config.yaml
num_hidden_layers: 8
norm: "layernorm"
positions: "learned"
parallel_block: false
init_std_down: 0.00425
learning_rate: 0.00926
lr_head: 0.00402
decay_fraction: 0.589
train_tokens: 582900000
Each number is 128 + 32 x the weight over its row's rms, rounded and kept within 0 to 255. Layers, rows and columns count from 0. The size above them is the row's rms in percent of the matrix's.

# layer 3 attention query, 576x576, rms 0.0484, rows 241-255, columns 384-479
size [101  97  92  98  93  97  97  95  96  95  99  97  90  96  91]
[[116 142 163 133 122 136 159  68 122 156 103 164 150 109 141  96 148 146 128 144 127 129 171 172  94 106  96 124 140 133 112  86 112 146 215 128 163 142  94 142  88  89 120 125 110  97 110 155 163 129 168 111 106  93 157 132 152  99  96 139 178 122 119 141 176 103 139  68 125  91  81 106 114  96 141  33 140 120 183 152  92 135  98 120 172 160 138 111 127 179 135 131 154 144 134 135]
 [148  79 116  48 149 156 164 195 133 156 103 128 109 150 130  47 133 134 137 180 102 113 119 141 143 161 115 144 121 125 122  93 168 196  72 111 142 176 135 108  59 179 110 100 163 165 158  98 142 154  73 114  91  78 133  79  94 137 101 146  92 142 137 180 150 103 164 140  62  93 126 114  94  90 121 132 134 139  99  93 132 101  78 110 110 117  99 129  98 137 109 118 193 106  93 171]
 [170 135  78 110 171 201 146 153 182 152 127 103  82 169 165  90 130 126 117 122 138 143 134 209 117 167 103 119 121 148 134 157  97 186 171 120  80 105 133  85 147 117  91 114 184 136 134 132  65 158  95 144 112 111  99  97  99 134 170  79 130 116 100 112 149 143  88 150 202 135 116 113 159 126  98 149 173  88 122 139 146 120 140 152 137 131 103 155 118 158 142 107 165  78 135 126]
 [ 50  98 172 149 153 125 140 121 132 119 150  80 125 126  86 146 105 100 109 107 160 109 144 113 111 143 149 148 141 104 170 162  95 166 114 174 112 137 202 149 119 131  59 138 154 120 113 107  86 124 144 108 127 152 110 151  76 159 139 146 152  62 127 139 185 101 121 157 115 148 162 159 102 165  97 157  80 125 128 114 107 160 127 115 130  85 173 149 137  79 127 151  79 195 143 173]
 [141 104 138  88 144 201 125 128 116 104 155  97  91 103 109 119 121 172 171 125 101 156  91 128 114 112  80 191  76 103 142 130 175 115 107 119 141  73 149  88 109 157 100  91 172 154 173 179 140 140 171 118 129 155  85 101 185 148  98 117 161 140 110 159  94 117 182 103 148 110 128 130 114 191 103 127 101  72  87  66  77 105  78 143 159 142 147 193 118  96  71 133 176 114 147 131]
 [133  69 136 140 140  79 175  84 137 173 158 121 148  95  81 207  79 121 113 132 158 145 139 116 129 108 171 161 158 157 126 108 167 166 144  91 130 123 143 100 105 109 171 128 126  86  91 156 163 122 160 138  67 162  95 192 157 103 119  94 175 151 149  80 147 122 133 163 102 102 169 201 140 121 112 132 137 138 210 133 100  99  99  76 108 130 125 109 148 148 154 159 129 122  53 139]
 [163 158 185 135 194 178 100 130 163 148 125 131 105 184 192  90 148 143  64 125 102 118 112  99 139 167  85 108 110 118 172 168 145 121  71 145 153 131 139 138 111  93  76  96 119 192 127  97 171 132 183 135 128 132 105 186 106 138 191 139 137 147 164 144 182 140  50  71 143 131 143 107 185  84  72 126 124 140 122 174 157 169 133 123 145 152 159 132 116  93  86 114 160 132  83 129]
 [ 80 145 142 111 113  65 154 147 117  85 146 140 136 118 159 164 111 149  76  97 148 142 100 155 146 135 105 148 149 166  66 126 157 155 142 104 167 121  94 110 182 173 129 119 164 136 153 104  94 111 167 125 116 145 133  74 139 171  93 121  98 115 107 124 107 151 180  78 109 139  82  90 157 131  90 148 140 102 119 111 130 111 127 109  96 107 114 138  99 148 138  87 159  94 111 163]
 [136 116 122 154 151  85 182  55 114 139 124 146 115 165 104 142 146 116 164 126 161 144  99 108 143 145 149 122 126 109 136 114 120  81 156 135 115 105 174 112 186 165 165 164 185 158 120 135 163 157  77 155 152 137 121  60 134  80 121  97 150 126 102 158 111 178  82 100 201 106 151 134 130 140 134 141 124 115 189 126  76 117 101 114  96 143 133 155  63 128 145 189  96  93 123 104]
 [ 85  76 121 115 162 178  94 135 155 109 137 166 142 158 149 124 141 120 129  90 125  93 103 162 134 115 174 160 153 116  79  93 155 121  73 165 142 129 166  60 127 140 126 103 134 143 125  93 101 115  94 120  75 130 104 147 119  62 146 116 179 119 155  64 149 139 106  56 188 186 131 133 209 154  94 134 111 158 134 142 123 154 147 136 159  52 186 210 160 106 155 142 118  59 124 108]
 [ 27 143 143 135 116 126 179 114 131 139 137 171 140 132 155 169 131 173 189 133 123 169 151 123  97 149 132 147 131 101 118 142 144 126 171 130 119 147 186  80 138  95 165 109 136 145 140 149 131 139 114 207 149 146  71  94 150 217 146  75 117 100 127 132 106 141 113  64 105 175 148 161 182 102 204 112  77 116 108 152 156 147 126 150 105 127  63 136 174 152  89 162 132 102 176 140]
 [125 122 148 151 117  94  93 130 117 117  90 110 175 146  83 130  64 195  83 142  70  71 128 161 163 164 188 115 100 110 116 105 102 129  81 156  93 140  62  75 133 120 122 130 164 107 130 110 154 138 162 104 138 128  80 178 115 108 177 128 125  97 121 140 102 158  95 164 134 142 128  64 121 121  80 127 155 106 158 121 111 123 175 134 142 130 139 203 107 149  78 134 106 123 134 145]
 [118 107 139 137 124 139 161  96 187 164 120  95 117 106 181 112  92 101 153 124 113 131 114 134 122 208 137 104 197 143 142  80 114 163 117  76 111 153 116  98 115 167 154 170 151 145  98 118 107 144 201 211 102 190 128 131 117 138 177  54 160  96 117 150 125 149 123 109 163 122  97 130 195 129 116 154 143 150 117  75 196 130 145 113 153 147  74  96 160 133  81  88 163  90 142 122]
 [ 91 173 130 113 140 132  76 125 103  85 179 139  91 125 138  85 156 154 195 169 105 126 127 101 125 123 131  64  95 139 133 137 151 152 117 128 124 132 109 128 141 115 114  96 146 107 140 182 133 109 132 129 160 137 147 119 114 194 111 109 129 173  97 125 104  84 121 156 142 144  75 101 103 101 163 168 125 107 151 124 142 173 168  81 162 154 146 136 159 168  68 133 127 152 182 168]
 [132 141 132 148 185 101 121 151 145 184 148 155 184  77 157 131 166 156 203 186 109 132  62 102  85 144 171  72 147 146 161  95 108  87 141  75  86 158 151  92 146  97 187 106 144 121  88 133 147  66 136 159 187 135 125 100 126 150 148 124  95 130 116 122 131 148 131 125  94 183 132 135 125 189 165 174  63 129  94 140 146 109  97 152 196 182 107 115 116 149 145 132 172  78 141 115]]
# layer 3 attention key, 576x576, rms 0.0463, rows 241-255, columns 384-479
size [ 99  95  96  99  94 105 100  97  93  97 103 103  92 101  97]
[[108  97 166 129 120 127 138 121 139 119  96 177 110 122  93 196  97 123  87 129 134 144 207 183 131 134 139 116 117 154 123  81 154 141 182  79  90 143  90 160 135 112 128 135 148  80  89 133  81 145 128 111 113  74 137 163 145 153 109 100 136 140 103 116 168  74 127 117 126 112  83 105 108  93 114  33 175 100 131 110  69 149 121 113 149 239 125  91  84 156 159 139 147 174  92 164]
 [114 177 155 128 136 151 135 171 136 153 118  72  97  66 161 124 188 136 132 140 148 129 149 133 160 198  86 140 128  83 189  95 105 106  81 161 129 127 176 100 118 158 163 135 154 142 147 117 121 153  80 105 142 141 123 151  79 155  89 166  82 130 137 133 103 122 124 105 140 108 113 137 149 116 154 155 131 144 101  71  95 103 110  86 145  35 140 114 134 167 102 128 171 128  79 155]
 [174  90  96 104  96 143 118 128 149 144 170 109 105 142 156 103 151 140  83 114 173 128 117 127 101 115  80 115 119 120 117 170 114 137  92 116 108  96  82 156 119 158 139 106 150 187 154 117  96 105  46 146 106 138 131 159 107 129  77 151 210 163 104 100 148  94 114 107 165 141 141  78 158  98 129 147 173 145 192 167 114 120 162 103 158  71 140  86  92 183 111 109 141  95 106 127]
 [ 76 168 153 131  72 106 141 181 115  91 170 113  72  91  74 130 160 151 163 146 147 118  79 131 162 144 105 147 167 117 119 146 182 159  82 154 120 164 185 127 129 136 104 114  99 119 156 127 136  78 146 125 100 172 127 114 127 116 115 112 148 160 143 119 113  88 116 164 123 173 101  87 121 151 117 114 118 122 117 121 161 153 126  91 127 153 138  99 108 104 103  83 164 114 167 141]
 [ 88 118 137 180 143 141 146 152 116 157 127 141  96 101 169 143 118 129 176 109 125 131 101 130 121 119 105 149  83 123 182 119 156 114  73 136 148 157 144 113 112 176 125 126 150 112 165 103 126 122 129 165 197 120  90  97 149 155  99  58 173 123  98 147  93 180 168  94 136  96 136 109 126 171  47  87  78  65 100 135 103 101  77 107 183 151 115 179 130 127 134  77 174 117 117 123]
 [ 63 145 126 126 166 150 135 110 175 107 157  95 111 106  54 115 152 145 149 172 159 146 213 102 124  89 136 137 210 147  80  84 145 138 114 156 113  88 106 117 128 119 136 151 148 150 123 167 151 168 157 136 182 151 126 179 165 134 148 126 125  83 154 102 122  95 131 103  95 141  93 110 147 118 111 144  96 128 150 127 142 107  98  80 100 113  82 124 177 140 122 110 131 158 114 173]
 [161 145 175 141 188 110 123 157 144 103  86 129 123 104 120 112 192 119  94 148 119  79 117  81 148 186 141 150 130 145 141 140 117  93  88 172 128 129 123 131 126 139 144 120 121 155  96  40 114 111  83  59  79 122 167 132  96 117 142 101  77 120 164  92 175  81 114 153 106 114 116 169  99  94 130 149 123 136 118 135 132 190 154 154 129  92 226 164 137  54  81 184 111 137 108 155]
 [124  87 125  61 144  77 161 135  88  90 175 112 136  88 157 131 126 172 151 133 112 142 111 125 117 135 106 145 183 132 118 126 165 176 212 103 163 160 102 193  92 176 124 131  61 144  98 127 123 120 207 116 118 116 116 125 140 115 167 106  98  89 157 128 142 185 178 153 135 125 115 148 119 139  86 144 152  80 105 121 144 183 144 126  79  63 165 107 120 110 117 171  93 116 124 173]
 [117 180 117 151 159  99 147  96 108 138  95  98 111 124 188 109 114  89 174  99 124 146 136 152 164 133 122 143  90 134 110 144 112  54 161 123 125 108 130  96 126 160 140 152 122 126 151 105 117 146 126 159 128 119 121   9 203  94 115  78 149 114 187 152 145 139  72 110 207 145 159  90 183  96 114 141 171 117 146 111  86 144  92 136 132 124 103 141 212 184 168  94 108 105 141 159]
 [125 114 174  81 149 176  80 169 141 127 149 127 186 162 187 108  92 119 115 182 161 132 124 100 123 173 113 119 118  54 119 159 161 102 123 128  90 125 149 110 127 147 158 178 118 123 124  80  84 114 122 120 131 148 100 159  87 104  86 143 123 110 116  86  97 156 126 121  94 146 114 140 171 135 132 124 131  99 109 129 153 165 158 130 119  96 120 138 193 144 119 148 116 115 117 118]
 [ 99  78 133 141 136 123 212 118 177 136 131 169 158 185 126 150 165 124 149 119 146 164  89 117 129 155  83 109 137 125 119 137 161  97 126  96  78 204 109  69  69 116 131 146 112 144 148 123 102 148 114 197 125 157 143 127 154 215 114  75 174 138 149 152  78 148 136 143 193 148 131 113 136 134 185  56 115 112 132 176 139 138 105 137  90 135 112 110 160 145  83 151 126  63 146 162]
 [ 69 209 133  75 155 114  93 170 128  81 138  90 156 119  70 130 106 150  66 148  70 111 166 171 115 164 184 108 135  91  99 155 156 134  86 163 133 119 121 156 133  79 104 165 138  87 169  98 192 121 188 168 168 109 125  97 102 107 167  96 112  96 119  79 124  71  40 177 120 124  63 156  76 128 125 118  65 150 181  82 153 127 169 139 107 145 104 181 179 107  96 137 148 117 177 156]
 [146 119 103 166 107 137  79 147 199 158 112 105  89 145 160 105 169 120 151 100 104 100  88 112  85 231  72 107 139 148 111 110 122 120 127 147 120 183  98  99 138 127  70 117 106 143 215 123  89 147 102 174 130 187 132 126  76 122  99  92 155  88 113  92 124 111 181  88 100 147 123 114 153 155 167 133  62 188 142  95 136 146 165  69 114  72  95  75 115 140 121 181 163 109  97  96]
 [128 159 175 114 164 146 113 108  92 107 204 139 109 106 185 171 175 119 190  91  99 120 171 106 129 144 183 127  78 130 114 102 195 115 137 139 100 104 137 187 104 110 136 138 139 121 100 149 125 181 104 105 128  94 168 105 106 150 114 120  94 164 128 135 165 118 151  94 104  91 156 127 124  85 141 120  90 166 159 146  72 130 225  91 125 139 142 121 181 110 151 133 103 126 121 175]
 [112  75 145 153 177 139 131 168 177 161 156 170 161 100 160  94 187 160 183 156 113 122  90 134  80 124 101  55 124  97 132 176 142 110 115 117 139 148 143  71  60 133  54 104  72 107  58 133 162 170 143 179 130 162 141 102 131 183 123 134 167 174 147 124 150 144 156 142 116  70  76  63 117 195 108 139 125 144 116 110 131 126 144 146 195 144 110  78 133 124 122 107 160 104 146 102]]
# layer 3 attention value, 576x576, rms 0.0493, rows 192-193, columns 384-479
size [103  99]
[[122 135 122 170 124 128 133 126 111 163 123  86 180  77 116 101 129 169 118 145 179 157 129 171  80 154 140 137 132  86 161 106  86 152 108 134 129 129  94 101 160 156  91 118 102 108 135 143  47 127  86 130 137 148 120 126  86 167 121 140 102 134 119  73 178 182  96 175 128 126 154 130 168 129  79  85  68 187 130 129  79 166 137 165  68 127 116 167 127 122 154 179 112 118 103  63]
 [ 66 129  86 166 148  88 144 137 126  63 115 127 185 160 139  98 121 142 140 133 150 112 135 120  91 184  65 121 149 179 154 130 145 131 159 101 130 146  88 137 156 123 154 149  94 115 107  95 190 108  81 141 139 122 211  97 121 119  84 114  83 115 156 143 140  74 126  94 130 158 124 128 162 108 152 152 126 117 109 109 205 139  86 156 121 146 140 107 156 115 115  80 192  95 130 118]]
# layer 3 attention output (transposed), 576x576, rms 0.162, rows 192, columns 384-479
size [ 96]
[[146  86 142  93 135 127 104 158 164 119 133 140  80 172  86  94 145 118 148 118 158 108 136  94 165 158 103  94 124 170 116 171 135 103 124 109 111  99 151 196 134 105 150 128 150 124 119 106 153 107 149 110 144 122 161 133 134 120 165 109 151 125 125 142  83  62 142  64 101 159 104 132 100 157 180 157 110  72 102  92 166 102 120 143 204 129 147  76 125 184  73 127 125 140 144 145]]